{
  "n_layer": 18,
  "d_model": 160,
  "n_head": 2,
  "n_kv_head": 1,
  "head_dim": 64,
  "d_mlp": 192,
  "vocab_size": 8192,
  "activation": "swiglu",
  "norm": "rmsnorm",
  "norm_place": "pre",
  "norm_eps": 1e-05,
  "positions": "rope",
  "rope_base": 10000.0,
  "rope_fraction": 1.0,
  "qk_norm": true,
  "attn_scale": 0.125,
  "bias": "none",
  "tie_embeddings": false,
  "parallel_block": false,
  "init": "uniform",
  "init_std_qkv": 0.034,
  "init_std_o": 0.00634,
  "init_std_up": 0.034,
  "init_std_down": 0.00518,
  "init_out_by_depth": true,
  "optimizer": "adamw",
  "lr": 0.00241,
  "beta1": 0.9,
  "beta2": 0.98,
  "weight_decay": 0.085,
  "lr_head": 0.00579,
  "grad_clip": 0.5,
  "warmup_steps": 591,
  "schedule": "wsd",
  "decay_fraction": 0.592,
  "decay_shape": "linear",
  "final_lr_fraction": 0.0,
  "batch_tokens": 16384,
  "seq_len": 256,
  "doc_mask": false,
  "train_tokens": 199000000,
  "steps": 12146,
  "dataset": "wikipedia_en"
}
Each number is 500 + 25 x the weight over its row's rms, rounded and kept within 0 to 999. Layers, rows and columns count from 0. Numbers have three digits each. The size before them is the row's rms in percent of the matrix's.

# q: layer 5 attention query, 128x160, rms 0.161, rows 0-127, columns 120-159
# k: layer 5 attention key, 64x160, rms 0.138, rows 0-63, columns 120-159
# v: layer 5 attention value, 64x160, rms 0.132, rows 0-35, columns 120-159
# o: layer 5 attention output (transposed), 128x160, rms 0.133, rows 0-35,64-99, columns 120-159
q0 206:510489521493518507553554511497488516473491522500480507531499560513492500519447494551461529479528520502524451489539516491
q64 064:545510511446509450492516539522492496462468520519526516505491519518465496548464515550460514509530537527497457486478518495
k0 054:490511523501539492496487473448519544513497516497506510461521495492529475557523523493545445460487474455516518500468511504
q1 124:498500528465527471480509503498522484440492503546460488502530514498489526532461515525489527503500496507507463506540493511
q65 042:512519518533501516528512518515523494429526494516463501510491522475535504474501478534480530485487469483517533546503480459
k1 038:499476477557472504514529507554508513496544512499539496485513520512494471468501527511513510505496533531531543468482513537
q2 261:495493491476495481486415495509495516488498463490524502485522461506505483497487498439525473478487494486495516505478502522
q66 154:470531501502475495477514488552479520448476453482499472442475499529530498473496524473554487499495496501516529488503521475
k2 046:493508512516510534513509530499501541488545505538496486488515442544470568427530489472502470531478525497515470510527519500
q3 152:503522477547477507506461517503481483529505512482515521541483478477456485482529516446515464510463498541484537509464494516
q67 058:506519516513534492512479472494469506507499519476535538476463459528501512512469493460512503550472550502510485502517466535
k3 038:467516507432514521478502497504536489479450523464508487492512460477513538509517503511472503502512463486489470515509520487
q4 141:464525486540498533537526493488477474513501493467519550553489507456475481525537498494491490484478480526485559512472483459
q68 054:497470515465491534510488478468476506507478505470476521494489450564489506507505481524501483555493548501517469480539437535
k4 041:485573478446510479531527461494519494499476483552497460457500550494505547505509504516535497481523473484482508458515516502
q5 141:524494527518550479512492495509480503474461508526542513478507509491524473524507480556444516491514503501551498491529502496
q69 074:553471495479491455515518515502492473434481513483493539439532499511487500490468530531462493479480492508512535505502492536
k5 044:487508516536509510499539487485528508490527537484501480494443528493512512473524523533514489487498472492501556547488462492
q6 109:450545475559457542533522485488463531519493457486516537529472501485478485487513499491513476525494526512475509527482519517
q70 050:471550490501495504514520481508513488534485492548517487502512494499505518503500498523527509512520555524485467502513499570
k6 050:509524459442508453508474522517501524489521501537461476496481504506510548496513490463530523477494498494499481523540458480
q7 123:501460486502494481488490560517499483507519522503480474498534493449507478504551516499502507460453508493483516465466477458
q71 052:519447518491490475469489507506461528478527504463501497551513549496518505518511534453460497484475478516498498494483479488
k7 050:485527541499507537452482539460488461506493511485526541489512464501522481528498477489501465510504490485468460512482547501
q8 120:558494520545507512513463461519487489505499506453534549469474464509482487516517528477489489539497503516528493489480521497
q72 046:543468523524528498543486507458471481497506531511481538500475478495474535520454442560503515542451484496534468435515465496
k8 056:477521506519500498531509536524504527493452535511518552487480489499466449487486517518492522515468528509524526487506503530
q9 120:480492503475463530460485517493489481508507478497469488534524548483517489509549492514496507465533551528468530497467534442
q73 059:476483518504453519461497519463504504514554486514476505477511548470491453481530528475504492455519501477491531476477539507
k9 052:496508540464526499479477489484511519538495517434515513485517489504510507488456492476446484495511468507450459475505490498
q10 110:431482506513523498555564495487509553488503514528475495520471498478483497489538471521513508485492510519501461487492528483
q74 065:451515473490487526555498497491495553498484523492443529486512484521492525484515482557502508515528505466502504508532502507
k10 052:482465498530523499496519541518482488543501500490497527581503487543508500499484522562483546487497481540517491495521481499
q11 114:516511476485499470470464549499500463509511512484481529485530500498461488509538478511521496502492478509443494476463493515
q75 056:494465473529514493480494488525477502539539487486553494505506533521521448486502507486513490492499451526477503464508513525
k11 053:530536482525489538523459480505538466454483476547500518439485453462521510472515494456532480533504514476502503488484484504
q12 113:475500439505488489528503533501484496508529516497513485574533537511468506498522463536571514495487534506498481485449470506
q76 068:489483479515463528531498518482476527505537512528460505544521540522449535504521465528511501493502495492490484486508551530
k12 057:463509497542530537480526504475506468517548511480486501456472522515521522498518493513516519517498459552486484471525482494
q13 121:496510509530496479517536447480510511535478517518515511468483486439481472522495477501475550511505512504483509521549505486
q77 057:509518470497497515522507484483516520491512535506508521528478494555471541486492471532513510514489465489534507461526487540
k13 054:471444477537517505534531517544506519500473509554504522521489479474482454543494543520511530478505512466545541511510491515
q14 120:481496471546478518557511460503482543489521483473508528554468479531467495433512496483533466513496487489536494490494500547
q78 063:490475498480514502505485507547542492530499502526475529472507499520515523437467489474534492515453518471523522466524523523
k14 050:479484481554541509492532507492508480498482489528526567536513456485444528518514475482479512519503457508503500521542488533
q15 096:499517521505493439488476471511494484518449514490493454457480456485451461477483507440508505483460510462511507496486488549
q79 101:520522520484482472491501483495508517489449475478456477474499495491466511498481489497494475482503527498551499460520467489
k15 060:497483503475508484488523476504518511522474498491536523546488526489476496531485472501519500498472524500527522489534458525
q16 097:485510531477477489493516455512499483463488534478485502468474551464502493552505484556459514499537559508486482528491515414
q80 079:493485513490484491491528493480473500473487549499455483461485538490510512500527500540449488520572491495457515525510485425
k16 114:456565503490481538502482500512519499498494514539484508524479508482531467445500514513455487499490540477488495547472500474
q17 097:496488446508470518532496472516528488464511560495440489510515509521464523491466465510502515487516546480501515519499484540
q81 083:460477506523510527490483485529543485481493536468473494520506493506494489535501485534504487494517515465491541490511527500
k17 115:500510492484484482495459495526464480472533481469459495514530513492519514489460486482567538505525514499504541521502572522
q18 075:479455481507497497482500498510486474496474432503505510493505445519509514466451503492532467487483514490498484457515517525
q82 094:487478508466519461480501483498507461478475474510524546499481474516482487521445548449521475504502546486548491506522517555
k18 090:521497538487449497502512503423457486474457458449514486525560508484522499491488494459511526495525542526533498552493491517
q19 070:493525473498472496511478494475452518494515465483506507462513471461492496491521495452510429499485466516471495472460493497
q83 093:491536490464498490522515494493456513512496422524497497496506466450501537484505505448516454514506442510470462497462496504
k19 115:528522457450511496496465479471442536537496495509531514467502487522493483539492522459528455485515515488489480474498484496
q20 075:486533508502542449545506527461485490513513453488496499474474531480473516467483512492513496493530475515513481498483517507
q84 097:480491499533502469526490536465482538511540482503509466504467521472500484489462514509523518501490498521483488492477516468
k20 132:500504475499498488476532518469464498538475513500510482538474501482491526521525491502484523476496500482542481497537482520
q21 076:455468467530477526512540540491510529503521490531510514510504534552486506453554527472521475497537472475512538473506523502
q85 096:473487472558462495509500525489497521527507516525492519501507523483478475514505502477499495499516530500487473497487551485
k21 124:483485514449467486463509525466519489489546472550520521487511519524503511465512482491516499529543520504500535540516477520
q22 075:480469484528479543504493469509544507503499529480518501519479458502511514481559500489526504496484452468528474495522486480
q86 106:497472512527474516501501463523492518512462527485506491505473472484523455499513491507490512445485458497539450503532471511
k22 136:495454507526472527511522497437489515466506520493462463498488490501536530522505507495547493514416541493499473533536485495
q23 078:473498495483453506495493520498504521485513530484481450445510496517464476505514539449521517480523517482538534463493476519
q87 095:464479491486499498505512487473502500454538511486502467457508470545443476511519530467532497508521518462551502503491489534
k23 137:496538494485497490496510453454464494527534557495523483459483511556489471509454554464497500492518517506487521542487514516
q24 075:494471550469525516535491442473511459550547528525536502463520521431483476531528459479489477521532515537514522497474461465
q88 107:493492515498529491547520475473538470523557517521513497452510503446460493513545456500499470497541515506494528528487474466
k24 141:468505548499495523506524495541595528522505498529522541485485487484471494507455462498498474519534511486459518487526498504
q25 070:486509523538524550498491465502496452503527490519458517508467498506518516518527530501507510457515482471492482493516488510
q89 111:489496517497548537514505493475491424518543491540473508486503498448514513532537516510480507493496484446482486497514466522
k25 152:458506519499566509526498500481451460489493494501510523509476518482508510535521501491457523512522498499480494515501488499
q26 072:503469480546511539534488553507546484515511529483486495464513500497468506450483521484486423499494496529471514473504519496
q90 090:530478509523509505518459517465550501562498527499468469503486480478480511468489527436517428483492485504475500491504473517
k26 148:531496554479496512523466479487540526506508488474527544497491507494512474489480482478488422486478514491450511507513502497
q27 063:460494466499493525482500507514525496490529512512497530507519483505498499488511492533518472518522485502501512518520580498
q91 083:478483503499466517491489484520470507514509534456490512530495485474476473476494524517525474499506504528470494487473541508
k27 135:496503532466464498477512458515494487486454456447489466524474502484487523529477530472499499511540496480485442500460525469
q28 081:525509494508496491483502465467496530466487509530452487527523564540473542485494491510511513512487497498474469501509471507
q92 112:528537493518501504487520481502491538519461473497466509507511534519462519520471531479516501521480493491479484522507430498
k28 138:492534465474511524483481488524498510513509502481501487473477521512461495531479512513515492469504485464442499467494491559
q29 084:452525519457521475450538531454493533526492512507498542497506555504450495481517492522515505478506447473543445477511470507
q93 107:460530493484519496491541541445486531549525507476477520493504520525476498505489470534526487474492516450540469445467479517
k29 140:476499483516538534487483533485469493510514475549485551479549506526492486483503497524529477504507512476502510483507502475
q30 074:491507493470478488512544514495488531533514538435525511485552503498510501497507522491473524514508503501529514509520543554
q94 103:507532488476483503510540554522510506546530567463528518484522523508507535533505498504456524516463486501542493499495510538
k30 139:524498516509486516528548526519492500517531536480496471490515484501500534521505528502469498520500474510538511480521464469
q31 074:498498512493506510518469513508527518477502551493535506522546488492440435468500511531547483480482497494517477515485494495
q95 106:493474529494510532479481499497516514481536537494506492530545506518455483518514525546482524504509483490509473509507494504
k31 159:471445528524492547516532510491520492475482528522518476493521510518479491500458503529504475556491493469480476502503533502
q32 105:461547570468527486462489479470546484458469484529495508489481517470480497495520501497507509513475459552498510499528535493
q96 058:518508507529502528497518525531536497452514496541481496484462515462504550493527474519497506473473478476530517503521531505
k32 040:500440484548505475523524494511510527539546518475514501487534525536517501495500484518530517486493540510528516539513467482
q33 212:499543467494462499468471486501490476516503488494503507502512478479499518453536477449519469514454477543465532510460485506
q97 063:493481481536490503468515499465529498502543507497505506487479539510493499450538494433512451481475522467480538509509495543
k33 050:516492524507491485526475519559502533454507531476520504508466462485492450510495544545472493481484466506521458478530512494
q34 245:477527495523512516518553534483512512503504534538495525506486544498466504513535523553483531501512515496550505491546519483
q98 184:513517526507534509499460506484470466482475484540512504465514471463494506514507493519478488538492481532481447467546468490
k34 052:541526462493498472482483494527494487461480498540491515493467489487489470478503495465510464508494484507507545500472502556
q35 113:484503472530472526535510480499487539528481493483526534493490507496540478469506497504473492522512531497507519509512514512
q99 048:479503479485489499525496472496480523540460489505535487488502441541504499498474529498513529530523545536490452501502489506
k35 047:515520517495506493492494516472518482472518477529521489505520482513537513520531496467478482461504516500502529549475477489
q36 115:507446504531491519529500507489484526486498459460489517474467451502497459499479528477480476513535499477527500492513508496
q100 042:491460555520474490521502527486450489453511469500459504485487470502513504525497516500494485521494466498497542486500483490
k36 049:491545499505523506512488579497487493556516492483523535482523500534501491528526531510474521491502512556482475483521482484
q37 122:539530582502519478522446499483487484481475512536533545430488475500468496535503546505467486514530478481523492496535523560
q101 052:506535536512482473487512535495515460480518518509506514398489536504481480469473505450489504491537488457485514473509478541
k37 055:450461542499501516525493509522487504487479499459515517549507470488515416539510529506467501486478467532469515452474512481
q38 127:463455470486498512522527487499482540491496484526493478525501480515528540502477466499503503511512500492514464532527504507
q102 055:485503474486492504531509518500510489480497518527443508537497499490495483480530482572520544519520513480507528537502505498
k38 041:520517450529512502514511492509475548551526496527506515506528471525455509501485499549507490477519540522505495520505446516
q39 110:523508502517530474488478475509524484512498533478526514467478502497503494507480497540489517509474501492542538490513478516
q103 076:515509492507549491510520485505507538522505520470532477482506489522516529557485489525484510522475504525501475482508449507
k39 046:520504499485440484509493516488525502453485539488493489444476480464529469529525490501543496511472525442507546513500501485
q40 114:474514504478538519518524502489469516463503469509472534537490508506511506517457498496545486530506505500517465522505469533
q104 081:447504502515485509529521528504470522487519464527477502514515531499467505462471508539570483488523478510453479510465532507
k40 044:471504506545505507513493520507478493527502509526515531546505459475496478528480528480499477495498489564493485477505486523
q41 110:496478496494533451472476487522501490529476518524496460465515468472489484512488475460484528495463499516476507504530472467
q105 076:524478482522506491494512468505495509509521484466520472522489495511529468487478489435517503469485489510472530513510492521
k41 051:549506506498483512469476489475495504468477479491496475482493488462521476532535496463503480489497513486523537517429467497
q42 114:508489538457509467520501566506487475502480550517456498492483516458518458477516538551498483486502488472513522470492547494
q106 054:515478515473510513485461540504490519501490500502488524484505512455474478484519519515479484467510498458495516468486545501
k42 055:475449515495492495472520490488503488499507510480488489504489477472527515442467480493480511539498468474505480509525521469
q43 099:515541462553519478528482492504451531501487476486486569550492536508478491458536543510515506517487476518523504527497460544
q107 066:500497490505505472554494461499469529500502529463488513563461489553463543482487479531493534508477521510512474510528470533
k43 051:514466489530521529463517543478512506487517536525484528467489474521452500526543477501541455503475464524502509470515534547
q44 112:465510451546474458537480487477478536511456503488433489524464492497454465477515511486551498474475509501474544523501501524
q108 059:493493481533474477522501496520479530494466488519495500513500499486452457465465523444527495475480532495490525506500521506
k44 053:508487504460489494451484524445489507520496503484486502523495497507465536491525472433494501502542508457512507567501472492
q45 124:500493520502526479527501509504494493494512517511523524461457507510513487488457510519504517521501489482528485509539516494
q109 061:491509477517526502548485505485488502507514495489472542518498510519488516512492529548524508519541470496488465475461521500
k45 054:480428497532521507510514533531515486509516552529523479531496492489497470436508477522506501495474468499489519439525496486
q46 103:516493506489469517462481487502516469466493484470475499477540482496508514486530505461492495484510508485510527544497503491
q110 065:501486505480479502454470490492497497507507486504484468478488513465511443474497524464530487446520501488466501515465520474
k46 070:505471529471504460502493471514513511496493495456541525480527511482529474506504515489454491495508501526479514512463471464
q47 112:511519511458488464515510541530490517503483471471484500493476468476528488509429508471482493478486498505520545479496496477
q111 063:499478507508475535495476503520519478492510491504541493523489525476559488502534472507500508542510494493501517507492497441
k47 087:512526511468516509464489467504524529520486470488512509496545508475473514465458469495501496477514523460519502474496472499
q48 111:534492470503530482423480466489505471499518508508498477498495500541476521501517471461529495510489485490523538514465462538
q112 109:516492515480550488478484489482536500530511492497540495507525461526497482497488502500522531468462481481536517503532488589
k48 051:467515553522484453486515452509504531502478520506521535482464480499503561481526530540479504482506483510477484444520450491
q49 075:484557503542511467488518533484498550499453503534497490470480503536475472470523505493501519527473510484516509489526498554
q113 100:474568544544531496478499540496508555508491498558524476477485470498460472458571483504478516535496446543505481450507495502
k49 090:484476521521499521506527504474563491501498509507499532521462487497442536495526466513466478506500492503489483480463444496
q50 079:502468531480550455526520527486495516511516528539504492457514484505489481532480509541477496472514524558528492461531507536
q114 080:480500517464553445492512474468531518490515503532534502497475478514458520528499509495437509508503503497515487514505483550
k50 099:507483515478509448506526487515526506495470493512518541484530486522527465534464546502485500492501484515504524511546517513
q51 079:498490536489489542447521516460500488524469429516533504485526464469515483495540469498517475517481479507449458499506526495
q115 099:489510548519481486495542553520525494503512481518557538509499519455502457468560513515505491536517537534473506481500541482
k51 120:499535501489510503469490521501530506481486467514562527448528501511496480453518500492471447539508497498492497489502476490
q52 082:482478483517546539529485499495518528494521443492513479504474474506525523473492478521505494563531442492494503476496515492
q116 113:489488513488546519496506513517513502489539470510534454549472471487530483498508494506515528508545474502499535445475542510
k52 138:532562503534552538481494497498503491509514517470529473529419525523465501548508509515494480457479501515477461499487537489
q53 069:543508471497488525490454502518526477518500482500486498533519512518514521541507465467477484499471510490476528549431462533
q117 082:544521453492499516482465485543510474528487488478523505497529489487525498555501480476488497519456491493475552557436483525
k53 143:496478510483530505520486485485516495495518462498522478494512526481477486563504467460482458511489503561459519514451470504
q54 074:520471522454495468488464491502518477451524498455491488491502472469504499518565483483498487507491540465549496508453470498
q118 100:504482525462496467466485494513502516487539495479498475479490505464509520517510481464457508502510533466534502514435480485
k54 142:481480491485537496501509501514478514528483519512493499497490500480542464528501557476434485486478496495542503497478505467
q55 079:495502541544489521513479479507515491459511507516536478444516466516521504470519517481513491543506468484497522493526498507
q119 104:511498527534505526532472528520496488492515479494494481505484471545549531479522518496531461535508460443496508490517487497
k55 139:505475545529501520496490486449490471499520526474519524522503507513521465453506473502480515492493503531480519507494521494
q56 076:520505463481502489500478512520498473541488517477465472514498484512459519477466523498520479494486518502494495446482487473
q120 108:530498477463503514498477541519508456488467508518471469500507509500476501501494521478507468492490539526495517457505513477
k56 144:559540536513468536584470529469485504515474531494497480494516491507514491473479517503508458492506507479521498490483488513
q57 079:506539516511543448507481489483441478481484523472493492492489522481462501474478515546518496520499510461494494561500490535
q121 113:519513470521518469557499521473484477468515514475524486500516507487473492475471504510497507525471479476519496536482507531
k57 148:553482449510512506486466553511455465477491489508502481470474522469468490498481496492518480543486502517531516472482501534
q58 075:460446557499495514488478492491545498472496482468505448540546493503482475494519492488527493435488495506474530514498518461
q122 092:478494531457510488469492463504548487505497460498540454495522535512508478479494504469545471434493511531482542536469498485
k58 113:522489493463491478518518453482509518504526491475537468499527535495542500486496512480508451477520492456457547505463500482
q59 061:515506516471515544482527519486494507446518459479470498490525514551522534486507516519482503468517459472532521489530470482
q123 078:519508492468498498493455508494488517477473446501460476470545471471520485494517497484497508477465465467489488484519478491
k59 142:536489513465540508489468463470479515523518479526538455486506504544488515497499475460515509493525486496482434486488461471
q60 064:518481467528484504458491482503503483465500505471514498473489499505471490464508498467477498500491488490488504487511486484
q124 088:540488465494515490469460489499529453473504496478492540499495500531490493453499521455504510501498497511470490503482513491
k60 125:487507501487502453519487489486493478489520502496554477486454538529505500493507536469507480491492489535486480547500466462
q61 082:450502485535495436527478542482500494488513523526457502520527521543488496492551524514496463505518464517474515524459476526
q125 104:463509476522517458494488496475484496493493499513473486499506521575513503492536484492524454485504476496479519554474479520
k61 153:479442470489471443459514459480494474542489515477523537509462500500492521509545481498489484521511491486482499509461484469
q62 076:549501478471531472498438528536483468542506489534463510493524540525529493538448483517500511506476492506521493536488497507
q126 111:479472486520485477534460516527505495512506513527472550481541545495519480520458464515468530517531495476493504511521481507
k62 139:546521484508571517529497508495524490513503504512483516523473530517536496508510490502471545492505515506488510523529499533
q63 066:500535457476431519465505499513500491490500484465526516443526482491455505470492493506521471489485509477502495504475505494
q127 090:524527491460500476502493492498529507490529497427508506447532464522474475470477476504539470494460534491513511499477465489
k63 145:499503511482492502503459470540440491525479459481531539485526488513507500492483484470556497484514511470506484496491502437
v0 115:547490489467486487456527515510518471500499527515514537449526485504507487494500529519513509473495516495528509490503512505
o0 092:520491502494523493519512445515500527540538519496547508484501511489512480487468501491496489477468505525483537506469502546
o64 122:483454524532490523467523514539500504509514529499498515479510525474490480510487511537483506460514509539500469503516512553
v1 099:530525555516501468512497492472491461490512503529457501475514505482550505494487496508544525521505469466459516508474501542
o1 089:495494502506514506501505505505495483465493490475497469547466475551503494474514441503492492531547554516514458492517496434
o65 107:495513457457507488490484529478519518481490510507504485490509464487521528459458539506545536453542502506475523484493458455
v2 099:526508483510484511472492488502518494524501465519536526502480473525506471538506496478499525476434525475516471516506512541
o2 105:446470475507492493478506505487520517483479474498489489468504532547492479539537496531519481478517464493457513516539500512
o66 100:485554533442516485532498507477507482538449522492539509488487515499516568490481496495505470502500491501517493528507508505
v3 102:489497511467483504484538483539505497477509496513470509459464516513507491447520503498496515509507481475481511492501468506
o3 096:479519469486518433522531498515497520515493490513499504508498505481558530548519509430543499454486484494504514514512515519
o67 105:472451498502487493499461508498515511478469499488477543483523507574505489502504492450514491464508508498498483497528502512
v4 097:487540516522495450520471507497503526467509552511511530549547491530511465514507477512530515493529518485481495493461519509
o4 093:502463494505520489470507478490473523531509489492504458539477453419534536458520501506488538492504529534512476472538503494
o68 105:522519527508521541500441472507509467507540483474488489511515499475524469465513507490527508545522524494519476464512497480
v5 088:523458466526458509521524496461508569543534509501467496511514541516510517465519529513496510498533439508518458454488495519
o5 078:533505485485542463476514490514520502507480488523478523490499473468526494478503513514495501493475505513497450488479511499
o69 103:541472522478494493521533520497510507485498540531479490512522524484497574543518508549501494482541504464522476497472532490
v6 095:515492469505502566494518492486516454497473502576478472487487505534536536505533486506466514528448557534511544467537520556
o6 088:459514512482472462505531519483528545530511521494458526523522480479502472554491502518517499462501477467484509512511502529
o70 108:531474465471477510464495502521532504539510546469495500481517515539479456474484507546513471475513476499523480510491520496
v7 098:494527506495484470474487494484533475477491490493485475477456454471496499543490462523536500508517547536510469515531485454
o7 085:490507503508491527516524488472425486490498509529521494512466544506478496474514512487489485520482496528476526477475457510
o71 110:497500489486519497511476511524507466531509488464467523459514462487519503481513501447534518455481522500463494519460504460
v8 098:497461515474471500542528482554491549507502502474551512457474519502507450491456514510505478536519482526485515490490475485
o8 081:519524518513507484529489502516527467546461487519517481525523453488509499506459471502438506483513517468458459432477550513
o72 116:467492547544487502468502499491463478482446486510484526527482457530448452506515516501451482506482475495504517486478520497
v9 099:523507475499507467533507466549491502540534488501511492464504498497488490486470509511493502506529487507476473517468492443
o9 075:518466476462528502500480487495470494479547497491525471528467500491496497457487504487514464516510496507553501528500498475
o73 120:446500538538486501502501509509462508464498481518482532566474508497459519463521483524524516495471506502516498526531493523
v10 093:511503546484484495486441459477520487550550533520525517467529555525471513512512514480471475517528485534507513528488433545
o10 085:518484510462495475498531487491486468554505533464494464526488498504540522505473505519487532509512515479441493479527523505
o74 108:475524486524505516515526520444448532449496493516491503535499481500505528488516513489499485515506499490539472513511527490
v11 107:473520490560481530487491533484507525474436512531485512513513473449481433517534518477523503480473512491517531495541511514
o11 064:539482527539474548494477502497500470455486499503492550504479496516486435502521491540450484505515509484532489510474541545
o75 135:526536516476511455510470460504501443558502495476505484498526510487509520502457499505488508529487498489519466517459509504
v12 112:498518478513528494545508482527487553502474500462492490489489509499473485493521522479551499513489454468497470505468542484
o12 099:489529484491487520489469519529561474494538524532490479456526486527512534498518481540487475486533499521507482458487482478
o76 121:494527531521503469493515498497485501501514467490497527511493543484498497470509505455507503508503471522515522496486479525
v13 106:456488476503498539511514524551534547438484493491509531467488472487446438493508503485491522489468491524519511494521500493
o13 081:449527493524475469507515493541482485506517493553475478519527525516474503520492480465498494455482473526494501502494516501
o77 124:490531505487513451517483427534485501560518508533491500483501493505495445489480478468525474522493460497514518490442506527
v14 101:521498516470541455526494484535488480562535496473532480491477540536489521486471519487504510513554484491513437524477480475
o14 065:455506506491467481523529467506505524539528528505519461501491499525551557535508534463526511474479489544476526496539502516
o78 132:446507521554472535503516505493511516465494501517475489519484503515512529520548482479508489491497507519487552514547503496
v15 096:513520491518487498446502519516518476518465459521462493549493452518493539518508550492471539519528515492493531493486482477
o15 085:481530482479464530518488510490525512456511506512499517478511478441473513510497500499535512459512552504507515512478433482
o79 104:508487514535517488500481492504493477504514483519472514514458533492489496445459498485522532540473494515478515497557504503
v16 098:455500535506496446505469507477489489561500500496536508519530522492480516508487508506538483516553455522478499503506469516
o16 099:567495521476500501487482484502493448558495497458479506487504447509528515494505531487476510512485526481514458447494546524
o80 103:490535572469460528525487528481524502480509503518506488493503535486527547511548491539479493511491515531507491491514476494
v17 097:520525487497519485509487525515498524457496514522505502488516477494505554520517439502495484531497509524506529510517442490
o17 088:506512510529509495463535462465467528494509512489467521545470498462483488480516514524552496533523502488492512486475495500
o81 098:526484499485524522504515476532539507528481519510477520476511470448486450465492488503538512526490469449521487503531510491
v18 092:515503546507488466505526519480475451527475473501493496498501468457539498482514463517516488493470488476517519501505456509
o18 085:534478522468489557520462474461495525501525512457531517502499479511490476448481510466487537523501521502489546517471506500
o82 101:486498556511449545492484544495518497514491538497499473504491495489519507473499486529479516495547488526472503484489493524
v19 093:486466480507486507515548519534503468460483518503508510454529497528561502483516516507510489449541526497504519460528509490
o19 090:541505454494534503490440513490504505518513451510481507490510505467492496481484513498531534514481497534522480520481496483
o83 101:512487477519465498517535515501473458466515526504521467518482526497447480491489500529443516481497506495510527483512531532
v20 112:506451508506487473500519511488520515513506526495520467540500544512499496510515538517545527478492538534536517511479497514
o20 087:487528535535501522464476480538504497519512488532537488475532550513512499510468473474471466514493474499534494504464521496
o84 131:484475473507507488504488493492525482491465538493503471553527470505507520520521481643483513513521522486488459484489463502
v21 098:521501555503539480455481504521524542506464472483475459497481498500535548494501499518507508548505507506536517491543482496
o21 085:464529478514505492495522487541505452486518494517486498497509530520461491491476453462504500478519509516450493511471482489
o85 113:470459443494505495504479521505454507470562552534494498435524464469489454503493497459524509517476522504485513490526476519
v22 104:517509436536493510475446525488528485479493491482443531506535512500484514466537522480510481455517486515495512533507502570
o22 094:480485484492460512527541521499494492486527534500526480475494534522521473520541502493492502513433502545542532499555512520
o86 113:522526473453490486519563501543506517524512504476480482518503504507517575513482508481524543523483464506499487478507507475
v23 110:513534509464492488535447476493466502490521509507493505457489512519429517464497523497472452521515453517494476501470543482
o23 098:510495463465507462528544493494509518524472536475521490514516502453513491467497491521510525497494527488466519541522459534
o87 117:536515512511543515465499465499466511483538467493453516516485494516492418480491454471521491554504505485506515503505501495
v24 095:516475463496536471529495467509499534560502504517519453493521568506523520479517542516515516514514478533502504495486495495
o24 088:529521500475476483476556518510562489484534501479449509550522478506519489467450453496477491532561465517554474490456491485
o88 103:471485531514464522484515504508491480461460506514477510563523493480454523508513522520514486516512488550522498495496529517
v25 097:493477509480487526482513510499463497468492479464491498505488420490515468515509501490495526530506531488483491457522510513
o25 092:479534531541505493514451498528494496505494495531516497493494500459475554494478475470513535496484488505410484462521475485
o89 100:503510490556529463526480446522500530506476440513530500507477499516448464493487485496491498505493506494469560477460494463
v26 103:538487496503533500564489471508500515537484489511507473505453510503523505507485587504465466496561504478522434478515506503
o26 082:482528525487515478478518517497520490495454496495495527521499516519492452540478472515502510504512467507498488514482509515
o90 120:491523503541468520468484519490494481473477505511493479487517477517466482552504438494520488479491507503488538561495544502
v27 104:478513477478506470527483503503509507513526478488487488528494512478460481495490514468526523481521448459505492516487481498
o27 098:493478520493472533549497510489548471522489533467522498487519509566508512516530497467449499483489511519551487522504500498
o91 110:496581562491480513530518484493509512501486498520520511508480514513527520499496449427500501509474492502491528501499489488
v28 103:504473521519482499503482501488517500500534514485490535525509585524475513513476552487508521492510474505510467467482462501
o28 091:493525493473518449500518482533524477520487494492496478480525504501514532512489493527495524461499518448466504480509509515
o92 109:508499499473507504524529500497511519483519489522500519530518550511521460523541534514498455488497522513532500530511503490
v29 095:520509544471513503500487487523494519539520506532497497520491512506464451490467555480473466462469522559456481474522529497
o29 091:472504444465468428488529511522511469488471532453475492496482523467489489494481495509510524484487488430440481507532484552
o93 104:482542461535510466502452493459477470498471464530511523502487501508473477537530470455514485482507541492503542510498544476
v30 106:526515480472455483502448502518491497508533518506498532449492531522510478467438533507481485486518486498493504473535478477
o30 098:481507494471521477545473474507501483573501480491537491460537516483535523484495505443499529474466512502469532518526486523
o94 110:467519556503491530494548497559495471468498477511483511474493550499478479505509464477485483480511525475473481501480507498
v31 101:517501512465545448508500491507478459491548494529548511521530471473517492502489506496487509498492529460493474515452491464
o31 096:562460456515512511485482496496525509498496511489525493507470493474515506484521549543517468539533482524505481496455510476
o95 099:437488499553509514494470472448520503464485487480469523487495479473507512497508513518514508516496529470481483488560475498
v32 094:547500451483474481507537498468500446479541491471481480494505459480499518497461449510474482452456521503472517463524503528
o32 088:454532464486491435511501479464490522483466463491525474473489541486498509511546522517540518523489515526455504514531516522
o96 105:530519470474489483484501534517517495468473493506532465500492466500562469506459474527524507514513491485498490447481451476
v33 096:466480475507499543482529511470502481482534497538487474490529496496489510486524460496514507533489489536505505531525486525
o33 084:476548516521512480484487508515493519469519492521520491524482515503521519521509449503523473500469510499502492531547489467
o97 108:492489516500502457511501453500551498533511480454520509491515505503515579485484526514509498507499526491500495457504510505
v34 094:494497469506483506510493474550506491474482519503530513489526495476499521490507491476492509519571497491503503554511472506
o34 096:484480464528508511508505480471482517469509507528503505518463514517499450503547490537538469505453484522488521494508504495
o98 103:500529509479532476509499456481502500534512517495476476442511459484476525471497496431505489524472496516495503499495473518
v35 106:548502501473482486482483521496473455533508509513532489554501471503526508538491497503491540545571485477501498536496544494
o35 093:499476513530533532531502437497485520541541515497550514514488470523497466470525531477496449522445494540442531483447482499
o99 113:456498495493504501514504500521523538505475506518506459525515446493476546512469510501442499526502464520481483488501485509